Each number is 128 + 24 x the weight over its row's rms, rounded and kept within 0 to 255. Layers, rows and columns count from 0. Numbers have three digits each. The size before them is the row's rms in percent of the matrix's.

# layer 3 MLP down (transposed), 1152x576, rms 0.0245, rows 109-172, columns 144-215
101:145122120080134148141114104103102131141142104131116124099119136151136149100150140146139153130111122114145154107141121132138113145153116123109109090151129145113126116101136169122148143097075107079150155101113132138159
101:108144115158131163109119135153106124122097139119135145156140103110107145115139116146095115084107093109125084145166083117092117148145124126110150140099122153118121184150072146170167131130105132123131138142109145118128
102:110096171058086129112124120101146128119124141142087091154143118122099078133137130065115160104113113124151115098109071154140129096075131142123114150098137123130127113140109149176106104135119109103104161121110132131085
105:163152161149134126143132117117178118167094112134137139124156168095076130152148147095118136114139093152109144114133135120129122105124134085120083097155150107137097113135114122145106128148140129124162145124118130147106
097:092155119160166105112160085156146138148130105120093119153099112133128125159160116155121119166155090113148150158114121094121121084111096138077144093139131166136136137157134120141085129100120136143116085126117159120128
107:101133176123164123118128115120130138149098113126115147129133085102119157144161113077130136102150081108115113141099148086118136104121152127091114141133144085161119166135127132158115123128136131120136162146117129123127
106:103142154107131151170128110115092139145105107169149077107105129104144137109093106133175111109162109155128129119109117130137140152116142133152138125096138153181141110086146118146137167081154081130100125118100116111139
098:155136179155073174074155161137129163074112107142130094124142143112152158147117112155070140130132129124074097112105133144139165084124162136127137119132174137130108057121151129105112161148115113096124095151136145134121
109:087141172086147115074132110129155165114157166120129149134125117137078104144117127070145102126152072105137140139135120107157097104113138169100118171123137103139141093129129157161096108127120104132144162138148126144087
096:092132119136162139092160148112148103141092148144146157141157160169083147148158150160163117106120176121156153140131116132100107108137142128134109141127144118119155161074116142168162117122110160138135093108121141102105
093:164130152157091116149148130154141127139148140172093124116145127137118136078137107129175103144073141156104184112128108087134093125119097089165079145125132150146094123137133094142120105089103135163170147084142159129118
108:174057112167081120140129114147113120137108133125132126124140148156093115162123121132120143117086103139176120118150140129095127113110165124126124121140088155142135166106162130149154156113147090143122142103138134125165
098:143124158134125140142114109147101088129084189128157137125136121129100147149137145133149085133091138146130188127146135156138129102142149114127171155115159088127112122143152119128124119106085143135167121116158126135161
099:156115088113098134133099104142144130098157123148141126150137130138153138115153124124120125116093143135144121117152087133159127151168120129168149086134110132138124134091101160135185122142079145139111094124135160088113
101:121150100147145084158167123161132137129128155146142164181118141137145152138140115141128124087140102148080148152144144104159175167108139137100120114117094141122142111116096171141145132125110145120139088105126138144151
105:130139104076142109166124136133118115130114149162131136156092114103125111120122095127092137146149136109091126118142155103120152134119134135162149116123092121104116154120118128134110119118170100122156122124116149127121
105:149104125123089137132093130119166117122145118129119126139105134153141142111110083149106151146126154146129111137134142116151130157129112179125119131131160182097108141121131130119136099136131115076136153136103113138143
109:127124121154104150144151163072141157165122080094136112121146094092145169164125120136145097134094151133133111128156123136119138149085139150100073133172169134140099113136120118109115112104132129134144145138107144121138
099:165136061148098090103109097153147151161159142097114128131107109142117111144138092132104123112131073132142129135141105154131113137127132133132157188095131127111124146140123123140106133108128144110090120104125125105081
092:139129169127128157147111082128112129134125109125109190126173126185155134108153122124102122140113116187131131095094121143092105081163130133152124142109124113126143118157115136131143142144128142095096124115139163144121
095:132066115097117110095112106139108114119165121116129133099124113138144148158141129137153115142124108120191163108115154169101072109130120153085141126125108095101125140150110090109149117123131142115088097124160180119162
107:156168166123148090096166134143128116148173166131114161089116157149137158104103105098110098119110128097121135135119123122054129160089133148147202144132123128132118119114152130073135135142174104117161117158126158108124
101:104118126128130122170149145111121104142143130146122149095069117113096090147118103143143098146134130115139146118165149103129107123129133139111153148115109164132142135115129099111132124081161114124125075146063118118105
099:104110079162114135115123103193145137171154090116182125130129148146119124151095113154126076098119119156101128118144152123119135145104129158123159124176135118084120145134124121106179114167121124096073152120126134132142
103:105118115141120135131127133151105155146109150083083111117115135175175129118097151102108161144109136147095155123151132117119179113115154119130114116154117151089132104108148140115125106114143182138132102118131115142167
104:078103091125135129097132130113164150126124108155141128095143142144138085145090195099119123099159122128114128149157131155108118160155100111156169100152125138151118088141133161159107135119096138125134161098148153128123
094:162113141104128128093160158069155151144178148176105138142126123147135116122122099144127121162128105137145113095114111131121089132156167163157124126132088133135134127128142123117116131127127155178160146149100110118091
098:133115164112089152120129097136147125085195130105177130126116100078106132148125101121127125097136130139139115144107144112158135151139135116123130167118177109130117096104129118105141168094090109117119135171158158121142
104:119114160148113142174165152119131147119119131131095120115129153119125130137095134137141114125160124112117088099126083101115139094099132139131155121135199103148107122110069181130162114155136116134152125147148116105141
101:140137093122079150108105137156117129094118098129127091157137141125118100149156117119126160120112194115133132139130155123156132160115107157144093141153125109104138147088125148124115108143120120106119116151137120094125
093:135120140131116124132107136131074124154166127121114120187108115166105115098111150126139114097113163118147134138122122133179102141108136171160162147133108158133149146153140122144148158143117132117099138114174157103128
094:127169118065151127124112122158132111096121114106126150113203073112100104110120105149081122131133171098170108081140126158153095101144139121155092145129132163095155176109112131113120139081143125104129121110097148111142
096:099075161084147099098109120105125121168090113194161169148106141108103083132152111111114145106131118117109160119108104137124074144122091128122138123124113169114133123121098117133159149107149108145109135088126098118114
099:088131173104085116091097132165099089162060159110171135136145148160170185141091169186114124089116102122134109106166090114102107130140157176148138132121115094128109118118160138124119096141149118120145108159141109132126
092:163150093160121100107111133149104088124104098135139101090142155100118129124165124123099162147122135122119125150157095094103128069119136196122117170115141142128132154124134102153142115101106116143124143128157090125138
097:131115130105159109098141120114131133145139095127150146129117109125118117138147156103128132142143110135091122165161097113190101142127160135130128131138153106125147099134103140114136136169125135141142131148106135075114
108:170159056146128117121114113089138138126109106139111148079108104163135137135116112127142132126141123098163101154172113085143093125095135122096133141144116092114142121119117126104123134137092126089155142147123139135191
114:150105250200102102131154179076123123120144152137123151123150192128127127184119123140117103140123141146144103139102116117131148122137126118096019140126109130105141135125107116092147098130132130114118121103116119130135
102:100163103153130064123112120125126124081129143130102141121107114161123144122148106137140113130137109102183122199106129135119123116136137143086145159131163190118078132134116118153108118075142200145112125127143127102102
111:111110104139097147150111154149127165141148131110149129108112142114115123153165129115122141137112130153118089148120104162112175142110151117140140090136127114101120142112128102152146153094132125146140117079160136165096
099:093135157086139146147101100129110141111108119153146094155119105115138131138129128098137140129126123104160122098109162159082106159118132124150086119168088130167126136091101109106152124148161110125107080150111146125100
104:133153136181130152115130118123094100140128116147155146154107124121088131107113116131116122129120141147158160154133104126128069123149147151132149102093101138167113146108126110107173123139156154158145151132133148123154
108:134115121169167131154094114111113120093145108118126124158134143167127179127153145114173064148115128099133070112157176119110113139123088142133127136125166146124047127130106136136122140125136135158108140124130141156149
097:135116131088079151118108116127130125114125141154090133090123106083105103091113137137127110133135141125106154153115142158126125116141074145143123137125126139127141123160119107116119124156089169196166104122127133090160
104:108107084143117142136152144126168085157099160143120117168155107101117152120140141152094096122123148117163132156159148097130126138157159116143109127121052141110158149106143122130161099144136113094142103115175168176104
106:110121154147154130144159144129152154110077152143132118133118102100127133146090126141116126113123113166085110141113123140171127093092111133162075116139110130131110119134140088128117123125109138137158165112118153131154
103:152122144135143119117124160114136168161146102095118139173187087144117115114156150104115111157149141100163112082090149114158118130101133148110129148098136108114107150141118102151140139142116113134116138172131136153148
089:109145149102092119136125138127160097170163161141143147117096126139125121094114133137140143106122138132104120109129136069132119127157080093145135117153121138131170137132186124107159126159127114140165137113103116129104
097:133156159155130155098122150136133130128120177118122110147124113170170138137151120128113147119147148131129152166150148137164131097204136138111183156144114142143116105131127114133189110121122155093133126139142152113185
103:116124230118163133149098164113142119156103111089127122133170127151111126149145137145122105122129109144123086150109146132113121158145149125107155141124087189143135157182114134136105106131144126119105105148091110138122
106:136170106158126129134121139111132133135122132164070115115152148091142103170137126096103149093124146117104136118120127146124107099090105129166117144109106123111082129129143106130155137098148110088151129114115138114136
105:152131118153125116119117113167136113112112128154143141174090129111049108094120148122148141145132132166135111130121127118127142122128123114160135130158160142129117136157130130074119135184170153144157106142102123094099
100:134122105134102155139111161117114135128108151101139143141090144120125105168122097145093072145118100145123112103149134132071096096141163134118158124124157103141153133151167106160147080088147141168158101117147124103121
110:130136127157121116101137155158159144125182113139088173125157149161134140145145126141143094125164180123144140135083147120141082107136154146171137140158125115085120116140177116117133117157112129090112119161172159162136
092:175149140094131180134131138113126148159103090136136151118128129115124108126138136114117104125136140178113105086132125144123114128154109132156073141134148124152122125145085103118138133122131133152160121093103139162138
103:063170050139113166119147106144171111141102111151149142157134113147141113140157098168107144108128121109191131105131102118148175102136108162086093165124112110133154130106138117130091085134126171174110141137110097136123
095:153138126162149142112112118135094140153128131103126087137059127119149110139174155111150122134104135147106144135141162115070135126090163128095109093111101150110123121160113126159152118110112150137152131164127095165143
099:116151047112153104149143099122158142123140120132127130085105152153109122123118111165124119096144143154120175099123133134140143083145134118144159161109130135129112149143155145135140098121148093145132120120120144114112
096:104154108167104121036148119123162126098080103153148169138103122101104115126101080128144095134127140123173166135092121118134098164110134186119116132154123084132129073139147134123115122138137143095124106171136126164136
103:151130120088104129109114111143131146128138146134079117174124134134111117086169119114137122094121127132126172154140157121127110167127158118140141141122115155125124101116143114153133115125138137124124108159128094137147
103:138146184088095122114131122146148141139160124132152081118149123123121116134168167100111127147143156134142127152147148164134151103118178117113125112141110102145115137133107181145145106121127111131155148086131126113125
100:125095082127126126089114128149133111139185136137147147148114178122143095161134141120111105135091117126113124136147124125128171099127132101083104099119137134174133142125167146141117171112132110120106150137176131153115
108:156142110145141143160133160121125104106123086123128140102087155112127130135123105142106123086149134149127128151126115121151130127126122176107160104157125118087136122134172136137161073117156145112146121102113167124138
095:163088137159119149141137141133049125150110150150136189138120110154158130119144116103135126145094115143079106081120107150108146125112143127128154135115120112108136150132079117102108138143151143102183108107125113182107
# layer 3 MLP gate, 1152x576, rms 0.0319, rows 110-173, columns 144-215
096:139163131079151129102153099118148134161130108167127120125133106141093125100155132119144128153101127153127144165162128150112122130105149099124143132154094118187114129146155142109148132098100167117118109165106136100120
098:125128127137138118090129152135133059108141105124101078133122117115094137125113157134112142116132130110136136142102114148110152102131129161137130146139134140104140134159174125120103128118089180108104119101184122141099
109:155096133128130094111128116107175123147143130150149147132143180081110120153145154133117135093116113115113132120134132129111147111105120124137129093151120133100072089133160136121172113133144170138106095119123077134121
097:114165114117146131180098126126085153124147126143097139149123150146148115099161136094133138123105098111151111147111163098167122137137093149115131136078081174175108186153141116128131098108135117090130123171112107128167
106:130174124131060137128158151139136134105129101145125126154117127141147149127140126161144107119076150133109151117144143123130178129126150077139131138117084103138132122146086156139122086080135124085100123145097106135118
106:118152140152127045097149157151159145120122146126137150109144145136153140120118154122150101147114147088105110147134153086104132109088134073102105128108130158136129110136107109124120125141177127111127132154156108139154
097:134114110164127174126123085113154168125141143163106104109106141095123130152139097145157120151139095130150115131144159070152106095135134139138102126127135128159141106125150111146143134122126159078111175153159153192117
108:139107146125114115116149133148156124117113155133180113141121165142150130140154142135153108146119130137124110126144133083115168145140137127165115142092094145149115075109071157138127084167130109148145139136153152150110
094:149125175116113092088146102164141127106133055093162114126140138129134140113077146138139122134122111147163093137150121117143113112107148127135139100127156116133105132147132139101146158148134141134167129122142189097151
093:143131137109154132164133181132102108099127119151136098135082117144112120112119087108137088098119102144099183113148161086145116107109101126130133137113144118132149108162142084106148121117102135125158118118155159199133
112:079149131097118165093146118142156135152122122150146089126131149175112058142144129115131117130140068108140096150185099117091137133111152127120140143128125111174137100121112097141137131161153144091116105099153156160103
095:092120135141153136126103137145134122132126133118145128153150117128132104129121140128156117112125117133159075135117106128123113140165141103137139122126135124116158091151180163113086105114098097134104094100140142134150
096:162092145088168130114161129118159160123113146110143129168141126162092157123123167141185101114121113101132103142117122112112129123107116165154125137126153125149120132138129163102119104152170131136106131153142140153124
098:144147135128133157144128105143141158127123140154134140109122147109106155083120120111161103108150120123087148121080142119109154136152091169159127101150161099128132147097116105140102109127121169133166142133140161159160
106:107140118112131127144120121139116070154119088125148114170141136126128112134094138137143142125141119098125100145150142093132141167096134140140082136137119082125121147168147128174128118162159135111149152128121139121139
098:150146154153134154121098137153158156106070138138135121173146137125104186122112120095123167130155140132108145132112185105165134102135088134120162147120117144109140118078147126113119099146135111100120154084142089130120
110:131094087125133106139135159153131125137058157135143086104125162147109120129115090118137135132112127111133137129111129109145156107164098098137136094099138136147144161131144114135147081142136141089167173121137116118120
098:143146117130133136102126146122096126139156145144122121121114148108115148129121120090119097136103116091139106136162099130154142116159179125122112109143085126140135130133140149118145141122143114143159128115156147145172
090:114126134128135136113147116130184124102121139115154143149161108124131162131135116128159124179084141117154180148132138092142180131105123117134134138101124142159137134119154126151095104154155166170139081146108128207111
100:113132133143124115147147117093068130163131112162119135166134117129134130118140109141156115131119127099162148127133140146127126130140152122095100120138126108162136131161144146164079148092150133157149097110121140149160
109:108105105137142145151119140113150128104120131062127117147114134122135124135132130113142161141143142096169115163136098140165084096158121102126130145151144135135126161144133134170098154118138137183095092115137107131165
103:115135137173092104154098148163172111132141134142123122112105155124121146146118115115136172106147077092131085098089095109111153129129132186137125128165121107157138104152110088153126115133108135140092116128171111183093
101:105154166127117059143161071171138111136127127132182142163097110142100152151101085135134145151132102099106170157112097095108123135108146138150114146093123132141129143130114160165136128152131113142161129141157104130147
105:117139145162108079154161104134112170178128155150152155145126110116144141132097146155127120150143127126142132088148114136112163174123127153106133124129077144160144157161159130133109105137171173110124116150102120165174
103:155148121145148125145143110121159078133105092088134116081149169148145158141108157103137117099084145160092130164134114136100128134123120132113122130139122102110115113136126114120131134154167120157089113156172147159146
095:139116144151115163132107129099164181139179150133100124179121115116117108161168111144130142153099119134103143075122120115198122101152164135143121112098106151133141154123126112096133136118114139142091159146128101113109
101:088126127192096091117148157107125114123146086124099121151124128086118179116095152151158130147105140107116094143141138138132125155095128122120119111125107137105111168149160123093095173164112154146141120140155093118115
100:156088147120105129114140153093155096123125124168114132119150119122150123144102143104124124132130106101173179140107110138104082124103116110165131133119133085134132111111131180176123104187171080206133162088137135147104
099:143147141127124133089152107160138149082163117114159107124126170140153136118123115145145145164142070116115109092163099116060125165126098150109131098172067157113131170072122097150124129102139112107135148107131102190103
103:131141109098153152153071123108162135124113107134137109104146145100104106128120163072128137133143111092126134101103149122134144108092092070115127104095134139138153125089096143147108122135115163152117133110133098121126
092:133175162099124143093096152134127098115077097178128141141133156083102105106146136091099179082154112151113177067140161135120111099134114085140134140092126135102085154155142126119091166128162159129120116062137108104128
099:102162081146106147145110102178150089102161179110132072128114160136138090103138152164104102155123128103080116114101150150128127104111123099103152113127156153120102073126102116102141124087145165140139140128130156134105
100:111149129137118095127127111097093139132125136114081152115128153118162141142115156135103123102179115121089106114159107144112114136108131105093136123137111127167091153155155170117162136136172117121147134138144179100112
096:158147133117099145070171152151155167143131148122085113090120140171112163120098142141149094140112121140089105138126137098131127169139165103132110101140149133129085137111137149140168129144163125077101097158104176157098
099:142114114134129137088126096129148153100088145116173139122115140100096128109087174135096141080157132121119150127081108165134121124128140111173134134113108166115139136114141083133121159141159095102084122136113122110082
104:128117170118133139143097094189141120141133133157160096146098155084148151148176122121108151140139125125116140096121128131103116136113146147117133116078123182143111125100092090110118156118191123099147136123134114166062
126:149099115138139147114172156131195144125168135095122086105133146122132185128101119108146110130105100109133109171114124113149139153142157099089120149157089134105090103141144136112143132121179100100085093130109155139145
096:138102125110119113128086099112152082120154119137112093154129120135115137169149100144104133086157138124105126163131117120078113147107146134145114119128132137169113137109121151127109117115138129149135116147151087148129
109:168181109120076119103135139129107162110070151134149162145142157104110128165106116127146082169121130109093173121109096078143125156129175120144139124093143121203109128153088128117131090152171166122159118145111127113151
100:156111137109093105108151132145119096152162144114112155121131082162112128110125139137106139125110140115116131159162125111136167097160134114143115131093107131122135072104145171124148114130103133099100120122097098143151
102:123096121164107137077165086141135085115118121128143158103126129119096117110133115159119103101129122128178131140098134086121102136137133147131146140102118128143101113139125110138116105095106170182091147159113175125127
107:126124149163126079156134158118146154116106121127154122139136153144164129104121135125138091149147132146132126126131113105155091173117079155085117153098159112130111100167127098126130129116134119111127102163189172151139
100:113144125144115106109139139156125100127135133115122089129129119096099143147124115133140100078155108114132126103098139145113132095104163154085128158141131143112144107155138124089127136141125148159113114090162115099124
106:151145138128129073107149136129153143133142171135123154135114138134114122106130144140131120129138082155137115101146136147136145115094145120136137107086112150165110129108129166092140114174123131126115138119096157127113
108:151100119152091080147142166151137113157150107124146143173110131149116141117148116153104157133100139091132147157137118133170159078106101125088118105132046089143121120155115123094119107130138112125113112117097147135085
096:115160163157092082118109095133144125091151112153105113102142156126128121115151125171130088148161143094131072100120088126140121146106106144111147143122157124153113134126103168123117155140121195143126114164087143111149
094:127120167117127142151104100117101175124148126138122101197145150150118103117107089135131106117098103147114103074124093105162101105114104156097143178143126126169165095111078135110111118103132170130124087158119093106126
094:116138171143158108084134150154141152184107127105067093113150155152116127102157136086105123135149147136147112101143074102148106160137156112102134143130099159132095111129166145138167139172167138101103157166122097110143
100:140128135137128129146104146113090135148131124082184166101180127143141084133105129164151146098149108094172140103133117151124117141123143134096098171105125118139127113124102084140106107118154125132110102121109109130130
105:114168116104124141157138140145123115164119129111139121164150145124124105125118118102177160103136141100085099162118107116147143139119145102198149128117122133160102124096120111123139122152146132112182160108155116117133
111:133123124162120117077122135132153068177189152128091100106099136095098113135101153108151169120123124135121101154128112157146104131099120103131117128137110121103115108147146137139135152143102157136160087124148170119100
101:154166115135102079116126147130146104147124125111128123128124127158120153148107113101156135122116105119116127133084138113141172111151134081114137110171097132121120133164105141115129132147144129122125147138142183159136
109:116090134141162097125148103175126102138140129148180119155146090122111103103076117176068157130164110109086124119170158108094141116091149131114099123108082124139139121121127131116145118140149063130162118125106099119132
095:112161134104159125099132115187124185124133100112104083150138082142152120104124140153143104115167134150147121085122095148155112074113132167114142111133181145127137136133085085108129133108112161138156148077106196142112
104:133169112142112115111135107124120147112168140137107121122148144133116134079119134127157118134106114120104115109124135094120129151125136140162133109118100143160109098173089138148142168165126131121093106133115154146108
096:101089113111121106137075121178159103125101077132115094087161095128093135091107137124126120135128111157164093136098170104133135107143078129110144106135155126167148120096106165129134119150153140124127143124105119102119
098:128099139147141182121068109138126125137117120119144101113111137147140153169178109130136166115150076135104109134132126134156150090122138127090126123124155174119140098097171109139112163127133110150122127146131132178122
092:159104122128104088173111145150134081148130172128129096120122160113131163184112137109118084095131113090152111109103165126125092119177130164128146094064131136157141130111167156130153154138165111146131108139146144155111
098:131114110117126117067110120143159112151106097122107102127080141121138108113170106132137175162101117116135156114165116140137105169141102149104115145184140143090103100113111111132115194129140158129157139113113068132094
103:130147098082138161103166129087116128132113110129079115147140112128136117136116123125150147142128110121118136124140129147144137080170102145087173125145142104121162082126138119113143119143118146190155098135159136142161
098:090088104140071092145132180121116088134160148158140174149152133112116143141119099119149116140115134103147094161123165121095166128108171167089122118137099113164107133100152140122129136146184137130135127142156152120122
108:143195144119122112146124128191115143134120090134125108130115122106130161105139105121132111106109111148138133112163141097127160120135132093112147131123124141131108104156118148133144147131134099139135141083101131153120
101:129152123155133110112159155132164145143125080177100119138139111113138146140107125125085192115163137147143130089118118140092132126107125150127107151160122118127116114122107104130093121167116088154109128140108149109126
099:102116140155100144137117125109122116121149127112101180118091154093157114143113137137187129144129124120086137140139142127163089127149110085159134125125137080154122105157163139128096178156128129160119089127129096090107
# layer 3 MLP up, 1152x576, rms 0.0309, rows 110-173, columns 144-215
100:090140121135131095166088117140121127100142111145147130120152166122170176164110107153103135197175116121136139126102144115131133125116136116144149111146116109111153143153138099117088144119116085122149139160126131105102
100:138152099169149173159148178169115120151101112101128159136182153163125145097108120155169101172144153103141132132119140086147113149165147146112171107165131119105133181109138141113148139168095091126143132185155125115135
110:113126155128120123089129159113116091129121145109132110138133116140156165104097119140142150109072181086124154182127132160168131148148133119102116149125086092119129121104138149087115155136148093127131117125152138102156
098:129114143092112136148124176156155145129163161140135125114155131147122119116128113125140170118078130127134117121139139119127149173111153169149142176105074174185140123129102147114153113109079110132135144101118102133177
107:107140171151142105097120118125137139177087123088112107159112116153127125162188092128130118133177075125131084153122108121141116138122127133125116117116161116162149102145159155138088122147120127152154120122132149154148
107:157142126130126107156085106114111130112089101122116100129116135151112151150135124094142097190123204112149111101105132096134108110156150150136110139084140175105107133141118111177123115132155097112157109113100141108148
096:101098129110130172150114126145129100106128111084152140114126146147128168151102115139154144120147148113137115146141143141134132173103194163131176069124107133108158100140117098117132119129138115162132106172127078099089
108:118176123128078114114101119133149130091115106125145136126130111134124106152140107113168140069074082117116085116143164127119152120136152112101086129110139104140123117111108121127117136137164105130119127118129138135116
095:130127167124152114088132144134129128147121119123165176145180135131120159125083172096167132121098146122176116123140120133126102075094126159126121147155172148086105167111101123130155092130109131181086142134148159099135
098:171122128148093150156170129172085108140138133125132137113184124143102144094125095123123132096134093158116132113126184103146141118139130141111108108143117116115128078149149129133087113098146161097100129145130133157135
105:133063110147150107123101121157128119136151155128117137116088155134142130121160158102146135122113123114096137114063166108168109143123126099155120175108116086134158159097120109130161089127190135114139152146122088160141
096:133103149143126098112155119095135086145151136078141112167099130137139133167150116147138111136126143143113153136089120120142103094127153127136119152141092055159143098152123126155120111133125121157143145130114125138113
096:107142138094121182151152146126159128201150125113123139160157119135089119147147115118157145180116139113147150103149109117148096131104154163080125144150131137129095134139159147087125160123094124103107146111127157119131
101:118146088127139160139139114142163129153099101161125154099171158103108139133109154108149097175106138131144118099103127150118114079128117136148118139167153123156104143116116118144104122123150078114082152091125164124156
107:140141102124124122166148091117107156109070132140106138163165106117139139110098093135122137153156136104121139129117140102097120178173113134126135118077119115194176123139104134120157137105148118097112172143152126176125
102:140126145130150117154105104154143164155126197152153140153143104088092158160086083160146116132164141138155110124120136079157086142139185095136143127120113125173173114108135128138151129105170098136144145160108114141136
110:171128094116123089122159117091098135139133146168105114155119102135127106141149100138132123121126118122139138118133112160151148099140132075115156146162104114133132151136181138120126121153104135166154102123131133124123
102:116113100153101147105165151115163101118147113154126130135115106122137104134136099138127148128142152127105112123157086124129118119109132126123147096134118101078113128142150157149101147110134152157127128123125141155080
091:179074116105150165107143114125127171133164159088122149172151120153142124140127137141128091178112125111125134160140154175144134130149149101109154137140143117119127143100163142151129079148108158120124109151152135166109
096:104132116130125186102111124136177134131111125133114114149123138132107125144159157095133153134134130134121149089138106118162104100126136179126132137102156132143141098079130115101128099141146109111102141139129166153138
106:114181140155083130153121102127107125092127092123119126154090158132142117130128118141106123116121085129144103139117154140137143120117120114112147115118153117095124138129140111120110174153129115115115151120133102090116
097:095112132156150084140129139159170056139176095133119130127139146098131132166106128124129134082121132118096109103124100102140182136144110169150125095122096123079130153103125089123145115111157115127098131118167104111121
102:179110100160130108122128123141141107149173079134172164172136106087069148167114166099139100114129157135077101160107141103091149136075095093141123096122128136106108168139158173115193102166144130131069138148118167134094
103:141127110135122118097127145156126117144148111126072088111159127184105119094127148116144177092114189140116151108123177125158110136101150129144152133152162128140120120095142151085151116148149090188149123143146157131092
101:105152129131161121107165136111078092100076140109129179125133109175091096104091139108093160149185069160116168126121127139167176128085148161153133138109121131149154113087132153116126137145155107101175114143190099125140
095:101169158126109149127104132141170162114165093119108105174122118170133132122149111166143145144114157091119082104123122096125066158142105118156113093139091098139109103140153115119134126145138158124169160177124082117114
095:156133150126114127141119100136119130092151149104159156069106102131139136147174124107160162137125148123128115120145158119141096156163186098105106159129132115141149109111122150112178146105117100086137114118158150171152
102:147084119116107142136162131138172112133133114143112127091140118103141101101144143184137138135142111107099081115130128129101102126098103117131116069130115080151125107107155165156156132101135115111111146126122154157123
099:108147136112106152100132114171137132136124128125140099095141139145158088153101177175131138154121089099139137082084096075106111104153128145084118127178099114095118120078127094124126110118134107121153134123080094127070
095:154111146125109153115117154133158148121079131152132162140155157117107130155094099181136087126107118125099123119125111106064172091146121124148122120120144112141119104131107124073146104121093165142165168137132135155119
096:120119126139133129119125130126119135154118114175078091103081165122138120155142135132115161145121088129063086115123152091131146121118119133093117124101112111166102099156145106164141163148114091157146119140123100150132
097:089103107113150141129109128114139173139123147161118144117132147118134110130147134141112116153180152125129149111113136144121131119105143113113145096129145182082101107124170112100110145068136125139089138115153148146121
103:102176109110125108122131142137107160163101104099148162152134155146162146107114094154076105106108136148110130114180090149125123141128123155142114167119127096117144130105150119170138095115124184155137147121145070129119
089:129176111130135125081153123183159116140132146134135107094100120134114114150100151131156116094156102127116116131121147109122107136091141107125137139141167202172122118084124071089110157138146125119139118144153139160103
103:096071133086125132151113140136134109107143134125152101168158147155121170149142172134120150166142159094135107129171195135147113104136166102105136148117108104135130103098109145135123124125095132145156098141149151148146
108:151172124132131087128128170139176135143123142144106131149093104130103142156163166135089133119125146132117115145144114067140158087126115140141112115160083127134162123160141154119132133148133148138157118155115116111167
124:160139156151106140082129143122153132131171136143159134107169178104124115163130188119138093129147140077145111177104140113144118116157106104094090120118114140080139106116094090108154111131129117079131128113114121093152
100:112087142111121124119111105131143148117158171100173142118138102102105092140144131125156112093136117141111114102073164161154138088119146107134156124084158144117128135111124140116088143145149161088146108177094132113096
108:138144106106101133116086157161169176152100175124122167105137140122111141125148166141140129156098137103093103162097089124143156097142138132178125140102154136124162141134107140150109119097076114124130154131118107107101
099:099144131131196103113083142087126119086139133124156114113165142093114155135099145139113100148150127108126134136151110114130120101134102127137121156135118170134128121126143138102128150098123135091148159168163136108117
104:137116101116112153139144164103164141142120100097135147139077151148118115132127168119162079088111131129128104118154114122146152154133124126106128148163120094108153081129145062127148111136110129100159071090124120127200
107:099082142119159174167128130103138131125101085109120061153141110164114126158140101110135124153098131124114084120166140109125113127150139110144127094140147094143110119123129115141169131118122117121135134088099116127105
096:092117153136142136154131124163094161109103143122133120090138148143124132101120137151111128099142111116137132097113128137137134105105115118137136128134132093130121157172161114090116143123126160151162131108174139106141
103:134159132132095149154072148149141166104169098094123183109140107156103161148108182101097108162102139124150131175120141086119090097139127139136101128113124133142166120102118105138134156151161155142112144130164130122151
106:123094103110140075153124128108131131146088130156149170182125106113131177169109078119133127108147110113144120141114134107128108055115128176121134093116140114175115142103133137132122136114138105131190139128103109124071
099:148119140134158171140101125175141136106109115077153134104117128134127149105121137132134122139111123131093099081171158104134159124132129122153140139135134127115111129088104133128139166143147138118139131137110098110112
089:125135129150114147164125130138111126138101131118100102143149114122145103101132099154144121119097163156097082093135141073200125088170121133115162153126146129143181125125138144125134106090121128120132112138123090090118
095:100158105107115151159092114172124161161148079122139134127116113088110115154146149139119150140089115152153130095177171092119133125137096137088100120160115156138154126107154128101146122177133170132134110127144099159135
099:120097134124106185091144148141125118117102135130157122105111119167131117122146108161125159141086164136158106094161127133130185107126118133114153154125139092117141125130143141152122168149119179178133132147129137088121
106:168144150119142133157103150154128130189148139156110084100113157115126100140132142070152132100118140118067153072131147122153144087128138146148157140149135156190098127109137105125130147123152124111126110154113157126120
104:160133124145123106107121123085121124139132131144145172127096147072119091119131124135160153113091130111148093117139120144181120115171142125139134129098150114085110144167152158124147136140122153135124134126139120153146
100:124168118112124115098160163115112087123106142125132153146143155194107138112125111109154088131116110114136078114114119097088141115168110117116103173142114115097127132147099152127170101111133160131134146125127113131139
108:140138140135137117102147135138138102118137116113095080098131132164129158139151134148119158125108122118109142127060142135143116117075159126098147159115140141129096138148123094155153133104120121158159102174167156091113
095:152128104098101113110126126146100171149128130132140160097104113130124094112104123150159099154137118152111089090132121109066153126110101113134137147093126131141154112116127098084123140148146109145124133135091106160145
104:100149134157143107118152140150151156109134109154086137114137116139152186081170158136136113154095132149167177117187082089108126125112138100146099126175101128085125142171169108147118133149080118134097132122072110140134
094:069115113098132074135126078174106134118140103136100114065125158130133119174107126147084150103187137137102138076109142137089127115150137140130148104153137110173114139144167093128185162086156167168087116123130175136156
095:157108116141183107126090094129147093100139151184114139133124127091159131138116130093104140119170124125106127151082128120171139132102171173174130151139121130095123146180095122138159130135113082146138111139077127139114
097:148143102130128120082159139125183165134114143177094177141116158107139144106127128138133095086156147119124161153099129145149129132075126143095127132136155103094154121095112146160137147106125081113147105151127120134134
099:109107128130134097141095162156139143121124138109143099108137138116106117099143128151098133156134096103132109165129153061130121143119143121160125121156101087136126119129123133119154120087130148140150104122134102106082
105:160117154123122085137094105143152110148172105163104132132119115114117126130165152091103100140116147104149181165131177164101142133104162114133140100145131132131098179164170130173088173089115114124153172178121139123114
100:138160083128107120096136105152133109072132159115126115147116118143163119110156094156111147162130117122111113099143123129143124099148137134136115119076134143109142158116126123097139103144157138112149089106127111114120
108:159093143147129097156146164199147125110123131127114132101153166125128148175105114095150118102140136179114116151123135123099172121126091134140155096186131179151122104122125154093157125111133126111085100113130157147118
103:186141118133114128155124146144154111142150122102128145139101085109093140134128163163141120119091148157163131153124132138126109131122097087137143186126125150122120149118124141110139178153138125118056129148111131132178
100:154137160149127128136124097130139106124139111168133125131119126111132137117153174153140139156160115144128098120119108110161142134144079170146168169155084108116131135162095143146146128103156089092130139135138142124146